Weights of a small GPT-style language model, trained from scratch on English Wikipedia.
Architecture: LayerNorm before each block, rotary positions, biases, untied embeddings.
Training: a variant of SOAP for these matrices, 207M tokens, 3162 steps.
Each number is 500 + 40 x the weight over its row's rms, rounded and kept within 0 to 999. Layers, rows and columns count from 0. Numbers have three digits each. The size before them is the row's rms in percent of the matrix's.

# layer 5 MLP up, 768x192, rms 0.142, rows 647-719, columns 96-191
103:563532534500422482482458531452501516544556509562490487543521483548501481452525508480510496451558534478426499533554519491567514473561434518558574559362530480484520494481509536576482494488510442465493466502489427538478483580547506549515494521455535529466468437535501460554388547511494443518
113:546603546563492553477468517572448517504556406531502526460522446512517494434470556503479495584501481564493463556485510523586506517497461606492518557495527503499380526495550510526513516562502493504533552455468473537539460467481429489586477443492511514512525487566532529507449518493534472526
095:510581584499502446459495459450523446498502505550560525519514455478459453468489551569521463488533473493466545483498533427534589495489503505489521453481495519508580522550497487475519523574550502589516433424425566480464506459485493548430506433460494554478466452502536375442427486551492489471
111:553606569496518585505447480483492484579543493478503531496502492523564457463481430609469555495527518532462492517490521487480494448438544518473500472517547513461467492509492469468518565517503544456506493450442524500580542584444449470575465451485506501534529501495494512431508499569537519544
106:508540448491502509451455551398512530570466483541500484472494508488553475584429534477531461454513480475488472511518533489484568500585503498557563524537426480540533522514474456502515623513508432541534503520490489459512470475428447528474546451453515476486471466422586468532469504537489556536
098:462465458471488512561477505475482498470549470556457490506506496451529455529444470532449472531529523538408544463459522446466568564594592481554519446491553505519479552468411458491552521447487503484434523493503439472520487510515391599593495458502482468506501511484485464463566512492459538529
096:491474571420533547567532501437509491505531468460529495489522452542454489493490536564517462493525510454481391482583450503519517538503506503512528412576527498463501575490531561507489486399469482531492470472474536492476499548503504504477419575515499500559493483520536462480501554471454553504
095:467532538440569463453543470461515514500519505490566494473514438470497532532471513538462510495516524547492486510510502513484551524532551491458527401532528522568499537473489523520478537440563547474507482529527439455473502448485461529514521484404480504552533478519544487546431420484519484525
119:523489514448541477533529467474528546498470497523482492510500473567505535507525512437424475458512514484465460482560474525565511462463491485483546490540552535521499498435529524494562485519529592462551499572542571541486513436471424589477550531493595441466450531494419498556570495519479566531
088:490582495444471517491501482487478458511484535486481496551547522493481513468476454472490460578474483462533484449497508499522483500453425503478483450540513481444471514546481414441508433536464572506467488572515551491556522491574493586504496494407456467496595502474417481421550558523510464456
075:487537522441504554452453522436457481522498511504470486504506484509495539520514536510477519453524508549445483492480444541566537499511541541449531468552519503423479502609469473503499512554484509555456449488532509549528534490567412478571546512459446487494507471431476523453533506527443514513
082:476473473488536487610463512388487538505482456564466459597536517507518481513502526535533487496481478487479500462542511535559489556510610513476589500467451528503571546573486515582526535558496469493491482466566481461501560518498516562506532489505482517418552483521456585532484477490551556501
104:461402516545446530493573495449499483526534516483571504549491506504500413571499458515443498509471498389448568572486549469544460514480439471500510521422485536556532472485574523488491445462453469487465487461486531525466453495594493505512468496455526503499492503579511527542504488461494528507
099:469443488487430466509578562440534441496475494499406486457515518502512486536502479495487493483567563451486447422470541450469556460524564448586429474433472592539502533441453506483585502539467476535480412523528441545499447505537471521507466504520539423411508486463411491481470475501559559455
094:484543481466528467519487491522529478463503502584472495539522532464487491498513477525511523546464480506508472461577461527476515499519431523507438501442538498617464582489492505493531429498488485492450554413440528530496524485442559503507467469491461567528493499489462478472520508472501531582
098:553558510585560523454606471453492463465564551554457436473516472527497503478438519513386508529517464455481549473509495474467509486507470470537489473472500462555449566475477533453513510528407526455506508477456560549435512484482482452617531482517473456467545513441517519531439476472502563479
110:418543538525568496423499566475485480532500541525444528481550455520574520540485482501442469488587506532479412599489460541484447555425523502520457479473490487517523497551489509500501501531466546478545583458410596542515498554494495477520519551457517437503534474473459505455552482495476507532
106:583503462550546463534476526507507528492523403474504530538504536529519499489477488549523506518525562464452520457584472552549503500544457565464536494465504517462447552537539512421481497463418441526489545550496478431506498492517440522483502451500514475443482468499488529492420474531459458471
111:520485514509531482483502502463487464439460484488475534418554580507516499507539528534561535499423483594476520563567479495470471479457525482535514496442495497574444463489496493426497515449601501511439462486468453443550544423437452551543507502526453413473507470550518555496540483514461473561
101:493573438512481466499540518411509524542363510567545545524505509554461508545491536458501485551557486493508497448537476517466445517501495478538505436480500479552415565486514532450447544456485455576481411518513480462475477473545497454504529466564533530501555508472457512535497448496546478515
108:570531518523449546458486545438469507433531425488530557524542417528488517516504402553430434470585457498503419530486444516527521482483550494513502497495504490435450512540461421493549517508471494490511479540499500527544525568476516532547476545478503533544581452426505514445533527510436469476
105:442494457491509490495558481535511430461510524506455493503511490497450534503475528440480492570541497555483496452565516468471479525487451425555502377481511446466545580486478463527563500478446527519474529526483576463505520503537504491455524491564517543529543576494515537509481558487544460540
098:552441444495512459512414471501460569489526478514451517527489575480490454461548513469533513499442463534466539493513548467469496559508480469583486559469540552540506559490508497555484516456506519502525443560455450406445463439580479511512522476467452515509580489505505494577491503559473464484
091:537537534454540556479527541467470519475523387469422466502566500501544423500485491562516508505504557523489528506532491450434462485498489520535528498505572403504467461461475514477471471526453445501470455535513483493539557496511520443548461531533493530454568473491475525502485533529540553482
105:525530475521464552563462535482445478502488502441460531515564363465418545451553501468555578489492472486546448505538516515501518486439499500538469440498482434476480475517501441437532529554568593451487461479524483492494488492509461598545532562517562472555527509511446474418471457501472461561
103:504534528480521526442524528431575410530491516538547481461451478561533490534474556540527505474510460541478436473544482488506506421499526525575474456495534495508463426508509521498491564578520515467527512536488445449523555486478424539561507524520484486470538467464440491576428483487525554469
103:517538476534520442507394530404553426551492516524535506499448571475494500582507429422549512514446513626526524465531508474526504530455483424465521575540545491542499531577490537465470491378452532491470503525530520516523559513526507437582481510466427506447489457469508512580492442500474529517
110:505502498520442547542515480547563492510503446501575516513540489471479477427509470526482473496509473475520509513569572505471499444501542488558558504499444471472490475516546504568515577492458516527431510461475526519466476563497488501422476486494482505546470534519471528426480525443510421478
108:540501599584452581531482506535395499508480460537493567487483451536397468508498507504511501457510459453510480533491497527529538479554522546436474455517475540501466496529569410487504475449502485477515532462506539471461565501507471486546444574512475504524457572479545588591537598479584455544
063:521523517489508563546472495452523454550493507558512445524575584521522458539532543573524492486475482512498517482529551447529505562568652490508479420498400514450453514515517533513481545577450569552515534382542546524509477525474499533509490494522465521505518443454540533502459494522613546456
099:564466473428434482527491537384586472510520484519544479480479483536501435482472492494532479433497538573476472495517474451535496495447524448475520551539485570553484490494441458545500559494445457407497432522556530529447533488532469573487517569526568543451515479474491495557495515481518532470
104:509515518505469479462485525530441500465609524500437482457535556509506454481519449461512552484510463495525545585514463499523469495487443523465507468469432417497446570537489538561468396579483492501501426438465551533582490485505590510537507549442553504513497478443528545485502490490491514464
096:573448477531477542514541539539438508595491545463414524450434547463468517489458580523460504543505520498515542533501579540532557504481449471577522445480502468401472470470506424477556508525489477485492511450564524463547440508529466529521441502458538460527559465511488541488510480457576475508
099:560525493494530506473542455465512503560459562505478432487563450482476519462504477511547506594512497466477465577500534493505491474437486503477490521478551446513456558530491482424562510503432469545508495491520508520574465478497498508585542512450492544573503515493457538500546476500483503556
103:531467481449485488527530523512505574537553522438516488469450530467487528524461520530543476591494488481514502507489542496447508486516491572492465481486552447539547470545555560491493481527450521470472479428488455533499490489505491476446457510463524581516481501503512556512508528397549468511
098:582598517469477484467460479396547512527508525527468486557470572491490469427536536489498518534489512572466527540553527503563521517424460542443495468455528464441527539479448490451543500542497484437468448489553464519532428527535464528582546546509404504538494433586477515551473476469434495487
102:518567493505497420544563487521501463509470555575581485505499519508442513509525500452478513542543498518463581491587471488488546503472425531550449502546474530563463553537490472462513571571471497597565468498457517469530460487425429523467495469534481566476473556463516526450431444495488460554
116:455590541517459566524509530497509484537477518554472516533534484547502533472508529541520537509559538455508473481573524465440572460542426487482549478552454457513435514547498543527500500464372458461486509531537451454499570424449474485499509456466479550483513548479511528511494542453498549454
100:519514505502497511543485428476530524469471489531513520537488445532478532468534474541459450483452548489502554489488481448438531515448450496513460437510506476442434525475530503578510536549462498479481480430551500491552553419486540531529406453567609493437530573518464555515494463520529539522
101:485453497580483503511538475459511468466431536582479534478542566467495598508500528506550510494465477492520499491537455554532479560527504487528503470421483477568561511527498470466490547476552480521416503465561537541545499398533495501410470503487550457524431574507519478525476441473591461480
082:555536510511456479436480519543485547528563520587415446502490484507468490401458453470498523568564511504514493590504475506538489545509459466453470496495441466435432574581451459522496478475471558450498518539523521485483561508518467517524482565486460512510512416531503503541478529475482550481
102:416480464483550504568536486538508536464485448584482476484502495510551564539537491491534526539516475508548475446574470471416520511494525505513465486518600488521427461528480453622474504499539498502497514541548478439519512466489468538507463443519472490533511533523467571563504537536497443451
109:576519525591592482462481432453516456499551511476553504493474438523542449487475445446514539499468583469432530495560489583506509520505544542470384457461564516523465573464535529525471531503490520526505507440438510456510527519468494476537502499468542414533480466464524567549523484454493502556
096:552431472522480527467534554550506483475449491484414524484476453541539520490517538559530527503428504504474511457478507514480529509560414491592468531504504490517454420511582448512510579434486474536479510474548551516509502501520559527526503459486590450541465508448485546557515485516485523558
096:583521443497485421484480541556501526566547499518484484536481485484530471458559435518495487528510460457488517475524517482447450489560420548523554514502569513392443484497447553493492467661480496509543479563494503483530459499544486562529492489481449514470537424456461523532502573561515523486
094:432494425496497503570538486519484484539518494589467453538473488474424475551536506503511513596512484565502527525520470554482530485462564563488510515490460497486536488539467485475538470540486560603457433472496555502492495472516555499440443443538426451487522485506515452469439470567558471505
105:544416635499520553535475491432550494546543444545524518458581509493510436501513494546486511498444485464441461543561502466541441446495518522409432511567433533480467547480506535508517571487489454526490554497428547515505524450429536496574516488498511471485523520545492522462510477444511544533
109:439507495443527539498572489479483474482531517576459517415493504495438422523506454503491477556539471491544439456512465442465475463449491502504466517570488572554533556473535518451505449564467487492521564447499512496525454520544498549511527423491402568492566455505477527493446510456462505538
104:426506456503551508438534532544455529504446462504564524471568450568499508526440423485499542450540504545581474469494506474504409479500522495438515465521563561459496536469586536477504464585411468461557592513461457581478525473507463529476494509520476483524513506498520447495583483487491425440
099:539485541536546464534463527491491492441591504546455522499615545519503485453520496547498479516466447531465519548471470478531529504573496416492548431476522536560463480432519530569520482560403531514538484520490516517436410504546546448522458459503494504491481462468572406535515506572506603491
094:533553545544445521551390506536483535461565498538494479561554500516504429470528478503494483601550527415519524543498507460468486463538485516529437457479493544414511498483516527550545495541459432534552439533494529523482518421525455489503399524479562459480492567484443484487488476559525473524
098:520603512520524497537514492495539502519490476450538522467536500475450579495515514540460531558514533539438539539457499517521504542531514469478460453478516437550493508429526489483405496430486577526503535490499491531547466506561518456487555515487525514507504436546452509474445554534513513484
100:444500502563529532463439536514435463525467461526533493513448492512601511518472496518483488493473529441503480572494479506506497479586484549514427456462606511500382522465556487479465545551478509511464564498455527458485527552528502492583521388510549481487515492558538525491451496520489506534
108:488523480602453476509442486505494577522531515541529517514518422577470467484492491554527485588519466412517476450580514511563497439526495492552577504505523510526480493541472569510548530508340471557514538561504456492503440464440489486519473528558518463526472526405496556461487433539436515497
108:536537491531546541516484525523554508470458541534484565512498543569467530516523550470566460424466459546509401560457535532491513487491436546511527520463489478412531507472555541534435520519498472441549579545522476500458536447527463556471427435517468534480534521526546459545512509488510532531
114:500532538491487521504512449459493538545473472501478458456519485550485508474511585489502514532509528514554418511513464483506554441494420499565487491536481499390363512510456457523478557487451520504443463441532497502537502444503426514499354551423597508525523522476497463469443518519522503547
091:525486525468483474500463460495521451465513473533533475472552569534490515460514570467441492526474581559481552536534474534509451565513553466489532464461490535501442521516572544551553478493461510544451488362495475490560474454553491415431551515522533540483474523501480579557455417446508504493
099:536507502499597542493477485516463505511540477511470492489595502502472530387462564508537482514564527442488459500476472502529484517518471596514533441493532456527442570539554479461524470399439538536465513471473528505544451447506445501540500578497540493498516489453522508434567501476526547546
094:600582424498441455479474566461444558523547577560451534490560564471485489497527474479480573558534551561508484536483521523480514526510524506488543492537470565484462530529464499457494453540488551559443484486535552503514460494557480529595474524516482464444501513502483446580495513485489516529
076:435479520467459512523466477516577433534512554508485425527578548495539493492531605503495451509461434461492543427518529497484446507521613526515493480514518548515469497578488517504556451532482493526530445528512503495534541483577485526437544488477472524527602459605469505526453520518548427482
076:473495498547508477476473462448525536566521552533477541515578548434529545517513546572526474493476464409443485392479520490497520520513536471525478452439476575491563575525437519480461542499498489521500448495468506481436529475520478528508539468432512488435521473539512503589511472454491522556
114:515518509597400500529473474547475482529460548533432464435526536532520509516503509497601536564493510436491465525562501497472412458467470524564474519433500537551472489509498466612546532455466501498508459504521548496446501455464480489463435534539514446500548498475501516560456460569565496395
105:461485496479456480524513533416500459429472505536519559478505526514564516573484483485486497578587497532485524478527475434526464482429480426524520547544463510579504516544481507399542444489395547513510474489531551540483469464545486514441570511554484442475489541439472558470512540447492534560
100:462521516513542422476519512543528533556466568464520534454467518455533495491509522550536538540534514452508492478552479483496468470438521532540443482472574501499536577528425581528473542521459495557568471490450502516548573498534420512555491488505457483492560442535447496456482519400520468525
106:447490508515483509559426494579592529435555459548534518531461506533457466547530545552411547509400456512460506517526483530462535530472567534510439495528485572468492537550495436531506573488500506550498490476546555500540580507443528511530511485497489475510464487565498527485515418518558485531
104:493450512569521550593531422446441522497439482480456485535471570516487509536483498496521507496455521486451537500528503489493472505570527477540537526494503515472434418444457490527524520426539554519506450444491509477493513469484498441541448517539500471557449505542534579632512531467518565496
116:502521538573546562455558540471453456554494534458472547491542498479545452491536429519455465523489517458418475543512500535475527522524498534524428496458547476489513539495473437487488518481476514495518517471417579565562495558435578476511546541458527455527492511518559485465535492451476431554
096:485545494477478402531514532539432595508492529521486483546538616410513460468493506522471523541518515533490581444526503465479531496482546514457513456501477506491526540511486524521500453590510460525460503537465531492476422499485528513535577399485483499471506483581456456470480520561532425440
099:506519522548548542516558508466452499559585552450508514478531467536494468545486461485505458552514544500581487493560441532443486503507440472417537502535509443552504499465541495531534537500414494467501484549561513501493489492448484458482480522449444498488432502450453505509518518498484485441
106:503530526476577473500483537430540533507376511460489532443466522468527482472512488505542515501557507522498486509550531492534479465497535561459527545449466502556502442505472534499580504478396534546573567494566487566521429487466467526479541483453464509403501464423503397556489448499474495478
097:461536449447573549547490494526510482540493495531539485534503414532517549528548459523492483489528467470546469446456518474484500507496536509503534495495529483466508512511464462490516472492545456493498566540475530480501500462509394479432526509471530505550443448470522422488560512483485428543
116:554478474459529549501455573445521495495498470507459587487477505476533528428443515572446537507520498481402479456460536527487460486521512546517467430512504514487511515499488478507508481560457535574527500474456484496581513556536486462547517535496491437468540459507513467398521477541520555535
108:501521432470563547475506538440576526565484504431522483507489512525531560484489551513506485494483511505503443446514539471425571509445458433555513498512508492427478478590516468466479491469527552444516452489487510519488557538498379540447490510533591538427499428515499472508572516530416497430
# layer 5 MLP down (transposed), 768x192, rms 0.0885, rows 647-718, columns 96-191
086:478468532510520551496525494481464414474532449486546480492477489504431487586522489471416433488575556543515492446491596488497518455432468451512435539521517508448529536526431526531491491457461476637488502445510507412535463493503503541487526468462510535489514503515499482535501476536523490490
119:534500526517499438515417526500553477484453573508523524546463525531516473587553476507514540484519515542508619497439524527562522535478526478508515500475555511544442474479498515476506545541484529562414507488500458525499500481495511497475552606527436430493466530492458481532541473493517547570
101:532556559446511461490500464458564534532518549547544552462514506497445488535510529599512413522553525497514577469549535460486523465527561582458527453468460523509567480577490458461518470560526529515531511472427495528449510495452562546386404499474472491515484434505434458511502491501476475431
128:507444503522518528472455563583546508533453536484517455484500504482504531493421506509531504549459487578548519489479504484453448437542467557496537510514516545518554520450491544497464514457468503519530440468526521485439547467460508492481482488489465492462475535462559476489524548534518476561
118:520537540486535484471518524503519593470559512470562526492467498492477464462534498536558503430514454496459456481522506483453566423475499547513489454509522542508484482535518524535474489521498468415541463492488452483584459496480475528442496452495553516579527483517557478523501486566466473507
102:531490459544479480504441476468517506523472577514500437480473536439471519438523547498537513527530478457501507504490509474528519493529546414469501515536541521449526523548519423471519530485459459531529487580373506466531525546430514434594482580491416481485477523432500514519512503530492498444
089:470507546522545499520452545447485505530549528503518570568446510511549542487496444489431532476480486509521530492412605521522476529514552478502472578510455424496485459552501453464448535554529513495518463557516446512505529534556516485485441434504503486438478493519421450528517470567505497503
088:487467473568498511495523520508449453461503519501420504547427488501496523588527496499518527558552417450463529466518504475516489473485482589505509592452502482463467479427456471418537447568471446471488534457520562562514545536464561496471469495553468527482436536470498492464502566529527473440
122:548519515493491534513530547478502557547467500477525523512547540503464507513501485517408502515414509453481407492488484540506527483500470507467571512520502526634493502487525555485505489451490481462633549471464553466466583536541528542524442463423441509519539528577515487508514434478499525526
066:432563519502457483480517487477431478479456492505505497543518567520489523514456487502391469575467495465475540532446498540530466503456512465485443476550485534557446486479487444525548434527521605564542530508514538455497487450507533533515485527405474545520540551474497540452529543473452490399
060:486588558405479567493500542479463447555480506495466521486504517511526481553509522520510508511516517517451549520480463495524522522506527526459509439547552521481493510549453442500533484539496475511448468475477525564518561483560418519520499499457471519521510396435432503522532521496479601485
061:479519450530497491622466605409504513519486527563433441572485574504518467518510506547473457482457507507476500430537497504578496500522590502469567513505441487560545553492503541555489502570465464491479520473532499514478514486494470529511495487478496481456610409459493513503458482462495506507
105:554522516568437533476502527507435546522526544505462498456475420557511400441584449514424503436436448541476476450506439536548459469485516544502472539530513449554590521525493514579504470571482534552531566458536504403466500502498461426467454498498478521477511516462501487509545468503453486532
097:485448472456463403463492538545461492528547495438506498536469568480563500563464470505481504469499523510467469426450535452474559465524496511532490552471479521502540540541487477471541417567473540466487472568525441503545468494527428491475498451523524462449479416452456500508500449501543574486
095:520491556476515502511415516463515458508554544490543536481524421477480505530476535521462497407504466533497503477510489554563476486515485479468551456534507522426469550503521520485530471591525514479461505547554526575521536469451477481537521461520552563524432498560538520482442533450465471488
099:560480484514484565498508469445482443451581440471515530542536444502465464560452521513558487475500474435535468522528524530485543457546533516523476480509468491460470501473559452492488473426507515491551521482454484545536420461522520420509462434555542458532523543487561494469526541487453452407
117:519505481534578485571524545516507431570539488469558492474505552510506495536483417465455464456452514542465479531484480425489446533445482467495577492536491464466472516526432493461542517531535527534574572479479506491513466504505459537541479449499514537521531521500558476504533571457534476574
115:512478500464609505489494500496544550491476569494461474502524466536478490569430485504495486471523596459494473498530474531467505491569483483558513488471466402506497506525490441483517536500500569470523555553464533477479528462481504463490518481498492449446483482508443518481499509501449529439
111:489439519462515499570503513517464502532470573488437519513452518545507530551476454546381459539455548538528521440551509523587442548462466520522462467473515501557534529545524539480484543528453443534437524493467561588530475439424461520487527508502497516569545472456567473522452413471441534479
113:535506444471471546555479447447490517480512474484518522434513503465501506485543575526523520524526458557579506554492494522565515427517464510510538466501483506584486507463561467526515577446525468513520435467566518444523561463499476427509496444450432411490548510468510484467574496598473442530
113:541515443492461487479497503433491548453512517462465517521463462513534502489490477509487450482449499566510434494497469528513471559508516589490512416493515549480497457546512423418471531501512468470461498481446461563545527502570449518498507539440482537572552416518445554512494463464435534530
105:535511512518463470425526508523571459396540593541540524517495485469454506561503535559527477431491492526483505478547569508559505556559349476484541506480501528443467513464464494492593535506442445516461508476490544516514549529545510510456461444516500528531476527487473424474500501465442526506
097:522436390431515535484513565538542504426541537547523454498497506503459582494575478490524463488498460507478475479524496473516455566486444492535467495500510561507527510561506567491468499481529469467498493549510443411501528442546478582431457501463454483520548477542529501541483543497528502494
089:478492482484532575446470465502470495493467473497516389411506464499489507454496476483537523526494487513524508494522488465534551502484480507533570510454522524525503462526408432561516517543527468546516435543520470434461535470462549488499490502558497494538482488500479516521468511480530492404
101:450482557539523476479456506443464433500515428495450475539505526523495541472505499502455478508486536443478477488553505508460452487554521455510521503522513547486522576554502506540445524512395481555441504501495496490420498533501409520533416470462471532527481415510509557453476457519525481460
103:525457583500463506465544491454560421495548457496493452520527470555539550499559506472517567470446513580456410484511491452527540420445540559539484464495541491478467422493515547497466575605479485507499519519516492509532532436487440530485466538503468505599541431481463513556500526517522525499
089:498494504501498533509452484496528450442563522469509486454569545482511493481465495512467468455486410456536489475523500474547412533484471489531474526554564503523501534514520495507526498474485528501487534520492545499531544449516518495550516547628416446581526404406511450517452487508481480476
094:489513487505549463497477531446454472476517525486432477518457509498509555530505506463487532495468475529461491492442444460538514482497507505445456515499533502536520540458492493489475428523534465479556463602487497470498543399532448461585519526486486483446543491497475443578548506573481577526
101:462514462490556457512518504557481472431496574483508644450432497408486517521489610494472521445540512440471455500529506548481446525506502509459475457513539500396440525406489516475554595482510526502533526469464553457480446515521533540505473484541531521448458515537525580434549499511507451508
047:512566521476513536497471557486518441486466493540522439522525553522558425535523465540515506514469493504471534413549481418507476532575605469502508417461416463491440503470502521481466559569428508480532479433492496471476502510474485473535479503540468525507557402455513535486445522518577494494
087:488518483482410430418548516569519518518543498509541413550432554578511466511494503478554461493501500471527511588495500423513513416499499425487479459448488526475484459534480493545536498512548496483493492609549540553513619537528515532508476515448498497561539553459477527471499547493517512552
098:523487487481492385506586514485496433460498502465508453456488530549534471511568463451466475491527526484480509479469544510447409477554408490498543546432548476446449516513504492504476434567487512560389503512478458503470543576495483456573499413495493594512453528552421461479585525493522518515
093:536492481423514521491525419527494486470460534540529517449512451549420432493487466532547424451443509521506431442463506454405529564513579457509451513477485407448504556581520532516465524549527504464526533523517487470522514534541490588456513469484491484499466532523528509532528531488477491463
090:473493480514483522435476405509479537493555525520518458503495508459477528488569573526504537493481503511577519510549540481438592537460474523473524521498503479416534521554497480498511465535537493609391529567486509471579546538574525555544480547517557517466466449566456555517545512469497482554
105:495521414477429543425486501502590494513578538517539530478482507545498493538547605517526496498442446419517529471500536404479547476508517480487546541544566481425578462546512527566524486456481477508513535472514489491512487501503480574496445495538502518469458483535479565561421514446542473504
098:504517461493464470469469367497468528520482512504498506543420476449493508446595556488498551562476544523592440502499536468478579486479437453500550493535458444443493504475480508520476435534547482560440498517507506451526538532518499562524508540542491528516472458620501607496530481479508464504
116:446472457554555453544557530488452562432480506490466527490467552466559559461477535557554543501564482557519565600537534496518549497452526503457501517497431530505414554533527490407488539506481540521525498422410522478511484555461490437409526466494468504478423476499490579505491467488512496484
113:593516463457508445472546491483519499434466577507536497456478535443457487447479520483451464516460521515517526510498551514468406490491541519498453487508522529430545445501428443511502505558566559602458452482488489460587453483605501449523448476556528462509494532483476534468473556435558521482
103:444481476457477498465490432493554450492492510402487523492537476531508498485529592504502464475534490466501434513500404516489498446515571530509528465496488510556534515504519442493424488401533505403475486504474530509518452506473442469516521479571462509555523457513505577507533545490496564515
092:498538496400437435491504545503397476490491479441537512511444493578511425503557516477446500428498511471420533543522475459439594477418527493458451487468470515479479446535418492517511481532477521486517495537493537471466528586514515600542546471566459469476561498460495496563559584520433528473
075:486518542511505486483495503575473551513465490511502465553506462465486549460486444488437700505466450485534464497461532557488504514474553520478516467492447468470475513502521538526562502421514481490506442504504558492489578487495486439461501550516552450429468564609423618558501443547532546540
087:562503515534443492470467509423481501522498534416497540527507554475475454484460498468516498497457523452464520536477492518572482491475523531521515487441451525478568521477521516476518457501468493553488500486467471543463510504531523488449553585488525497460507475532548458486499449459501537503
119:443502502541523560470450578480550439556501507468556461508486484512498400543401490515512531434495500511496511479522406490425433585507505521454433492482498534513506540503570455546478507547478521533488460461474491522526532473560473486560528565476565555560561393533492430511483557521562435503
089:495492491504540557484485554506449498516564543510587546474424533495431525589510513524541416491531518485494465515482553449522473465491561554522539553494504530474500444535462507471513457544497465453498444516513473516505558458513538466425566470542563571497500553465524499483449556550444498584
089:485453497502509510545551571542453498510445457483489459518479538525486502541466466459382568558512535554515519499486537527521493455513496544502541522565447516586447489526516511578473521477472528628508465432484541476500457517487511540500494503499467501517448502565509511472536488506485470520
098:497565494521490505398494485494520505434537540402518592439477511498508479445474486471459561393503449431499444455498485507508474502467457473487510506431504480518454492500489490494497538432533472497547516538496523512486496578504477504535581532460551448567446506528412564489521499457485554550
098:501534379577514484491496485533451428479460521466489465543452517517561482533470519442530501555530503516476529504496541493481595546595477453545551411427497486531502495512465454473471475528429480502503458432534496493591419509531481521479441524404492552520481522453532499524518526562522496454
121:507515487501461576472500533514470502526563564498488492549495471461480514535522485464461447495484496513538518477545505491448559453513466455502496448615517537490521600468520489499515508556533449560471561438482472509488460496475454457484537514500531495493496529519570535451395505513483473473
107:432463476528506515487525536517522568512497498509509460428517524538485528518493470511570585494523550531554465491474497497479550510531491492486543526510508535452503476565507510499472546579535515538584536487506449526367533524466493537500449540513423510507515526535476480495482535471442424527
098:489482495516481490369526481482558539524547527488535456510432490498445542579496504522457514445516524477532473511527488556416512550523449498537428513474480521448491534500460524587473516481525475505462499457560488503534521515480459500461527449516538517463443537514439525478430473457451453500
072:490524502498456457563445499458500493443527484528567498450500542578511506433551448526491476507524570490509514581489542468512435478550549539552490420436510533434505456437466498527501490492471502483515455515481466545490477481533460551457508520424542493498552477532441539474459452477515537420
097:503491646512525475523539532560479517481481519500572527465514431535488531553509499517482522500468506465447503481497522516501534553524517468468510590583461492482476445503468486484468471484494549457490523414569534524468455476482493484506535537520543468486517408451422500444512460505531532478
091:437474518518536470468462523502462449533495560520500498528524506510534529528481586543487498491517544498558448546438488465509454471543498457555491470418548553535490516536469515412454518534554522478430516582501596457394530506476514535546507444479445514543453510456466501534449517535510435511
093:526484495459533592402563483482527491458513518465454551485560455514480460489413479461482515483500562537498533555501546541492496558534492572518503619512523549527459504482488431464454514535512533533445488433490529441548505515527530516491520482451441500556494463482433495532521568585495523538
099:447474497463406469534642540443485450535441464499502480455509484480530534527517485459474523491481444464523577405598488396560475516504518474465480516466416488553431531512475502526539449450531588516427480528514470548478501544487477475495577538499517498504530489548464525524501538567563508465
112:519508487490582510465460450518511482479512472424459487452500521455501432463508583462464507546511514503503456513507502466509477514562465481465491507512524462433469513483510424542510484507487477501527505464528456538572470479483478480462428499389486604519557570445512490529457502433507519550
091:499477513540476534523518497511507516525501542477456536504447387449515500497507488510560494420489483431488472451493515529517510454476478523515498496532520527497593494504490442434488515437512520486475544632485543535412496541414534504543475494466471459490487494531563444489519587509417532477
093:560496558498495540547567499452458524447438547528499535500523484440411480456519495505410466487446457509472539510586518578477502546498514522515467490460561502524520561524528446498498507475446454484514514570539471510466481469562507531485504505459503527448483512546532479458546512496464507551
087:529537466558500537446546486450443545503484542468536414488491515513471523484536525455524617533492507509547490443521543532489539513489516516483491510501517476456510517499474506418491487524531499656424447566471522501429491479491473483484507512450435540521447515681487513564541512459545447512
057:441514541459432469521492539515516420533520502518504431539540551460515496532507550491507462488450412473506610481479529468476438494511513504514483481520511522519431530504503472512545437524404480479533457533473539486497498502545471473455511543481530598543600433497466525563437541493517428500
056:474526459565472456480470500465493511558562537542453500482537575412526546523458465533462445492463463413440504397485496487470538457505482477507488454454514534509539561483414483476455503524476507544458430494468510475471501452496467522492468477410474550444526456484542488588466463435478531565
118:507475510594506424518500535547619464528466516500462470429486479519542520481529388528519452533554457473474566503517549528500474516447486431566576543464504483524575491447472468512541519495485470492491464435543529469513456482520529479524482501485464497468517500446450528471602464456526409495
122:423470499497415488506492502502485450521501508579471452486438535477526440459622495550501541547480455541511542438549565516496456468494506467448535525511511565457590474446529532521524510582491543525472568489538526528509501455497498470493464502476494519484475522491557543462471536508578515469
090:502568461499484471497459583552516520542435560444521439459472519512551506517480492549477483493511468470483501491524473436520476484456503557494455492502522493486506496482428536474531551510466515433489504468517505487588445448525455449606524473506498528505587387472519448465575473437505480527
102:483475532462484477455489486423463491559448563451405489524552510463522464496416476431577500489503536458482480405543572458512497499537475481450547505532503418450473495481521513521496459512501421499474449559431558494497488476538511509560475507539456554521592589484531449541530537497501526503
114:467486603496529466505470564536526502507504539511519491459563530474473572561541447518461498456456557544466522402554466425506497528436570463472488507576538549446523449448522417509444432480516450473504526517508470548443534541435482506461479512539531480582490511448476455516533521484462501514
127:564444495541494531577536585522485520491512557503557524535522578461439500540497496425526481511419491515428467558472507515525508499540515444438534533562475456518499555506499551451466556485496435445472492522408516484517486505519518470480504454455462589450481477467528496511523516442500479588
088:535500517498524509475521499429467555512437523478528486497529488444473462478456403506461461539522560560455511470494500433484532520439500421475474453483528515500487503466468526531552455547513455586497489459512512534577534443513562459518502524509575484540523510541557585570519472480543488485
091:533536538520509531500473532458446501422483482476502449523566525536463497494591445573427478470516493510490508467572504569568520503515603427528485511513560583530478489513486516503546511506476470576528451533513434562478432539514543471463547494428500460550521531465509518482465529481472508537
131:491485369430576497550497547484407472450538526464556474439500468531487413528544471562496478494492433508497531556465491480561446467476563485436555489534507559509530518496525540525466592459443509495540557486546491567519414498461506470524484545469470516494473492483492469471506463490508482508
092:551505538509470469447502506563574581521510512438489489538484528497465495490488543442426451551452473556439506472532482533460498478531499539530593497452499508510457482458544557535493484519524475476574504434458466492491576515484532510499485485482490515487513522456497530501491464466505522449
130:511503547459466557480445468565548525496434526446601518519461496559480480476442537477500476514503485487470508530485473556514418500510503517484517525440523479502583490490539543495477444499509547545554447496534422446556530527464527546569545503504552483428500415453570472417446507491520514501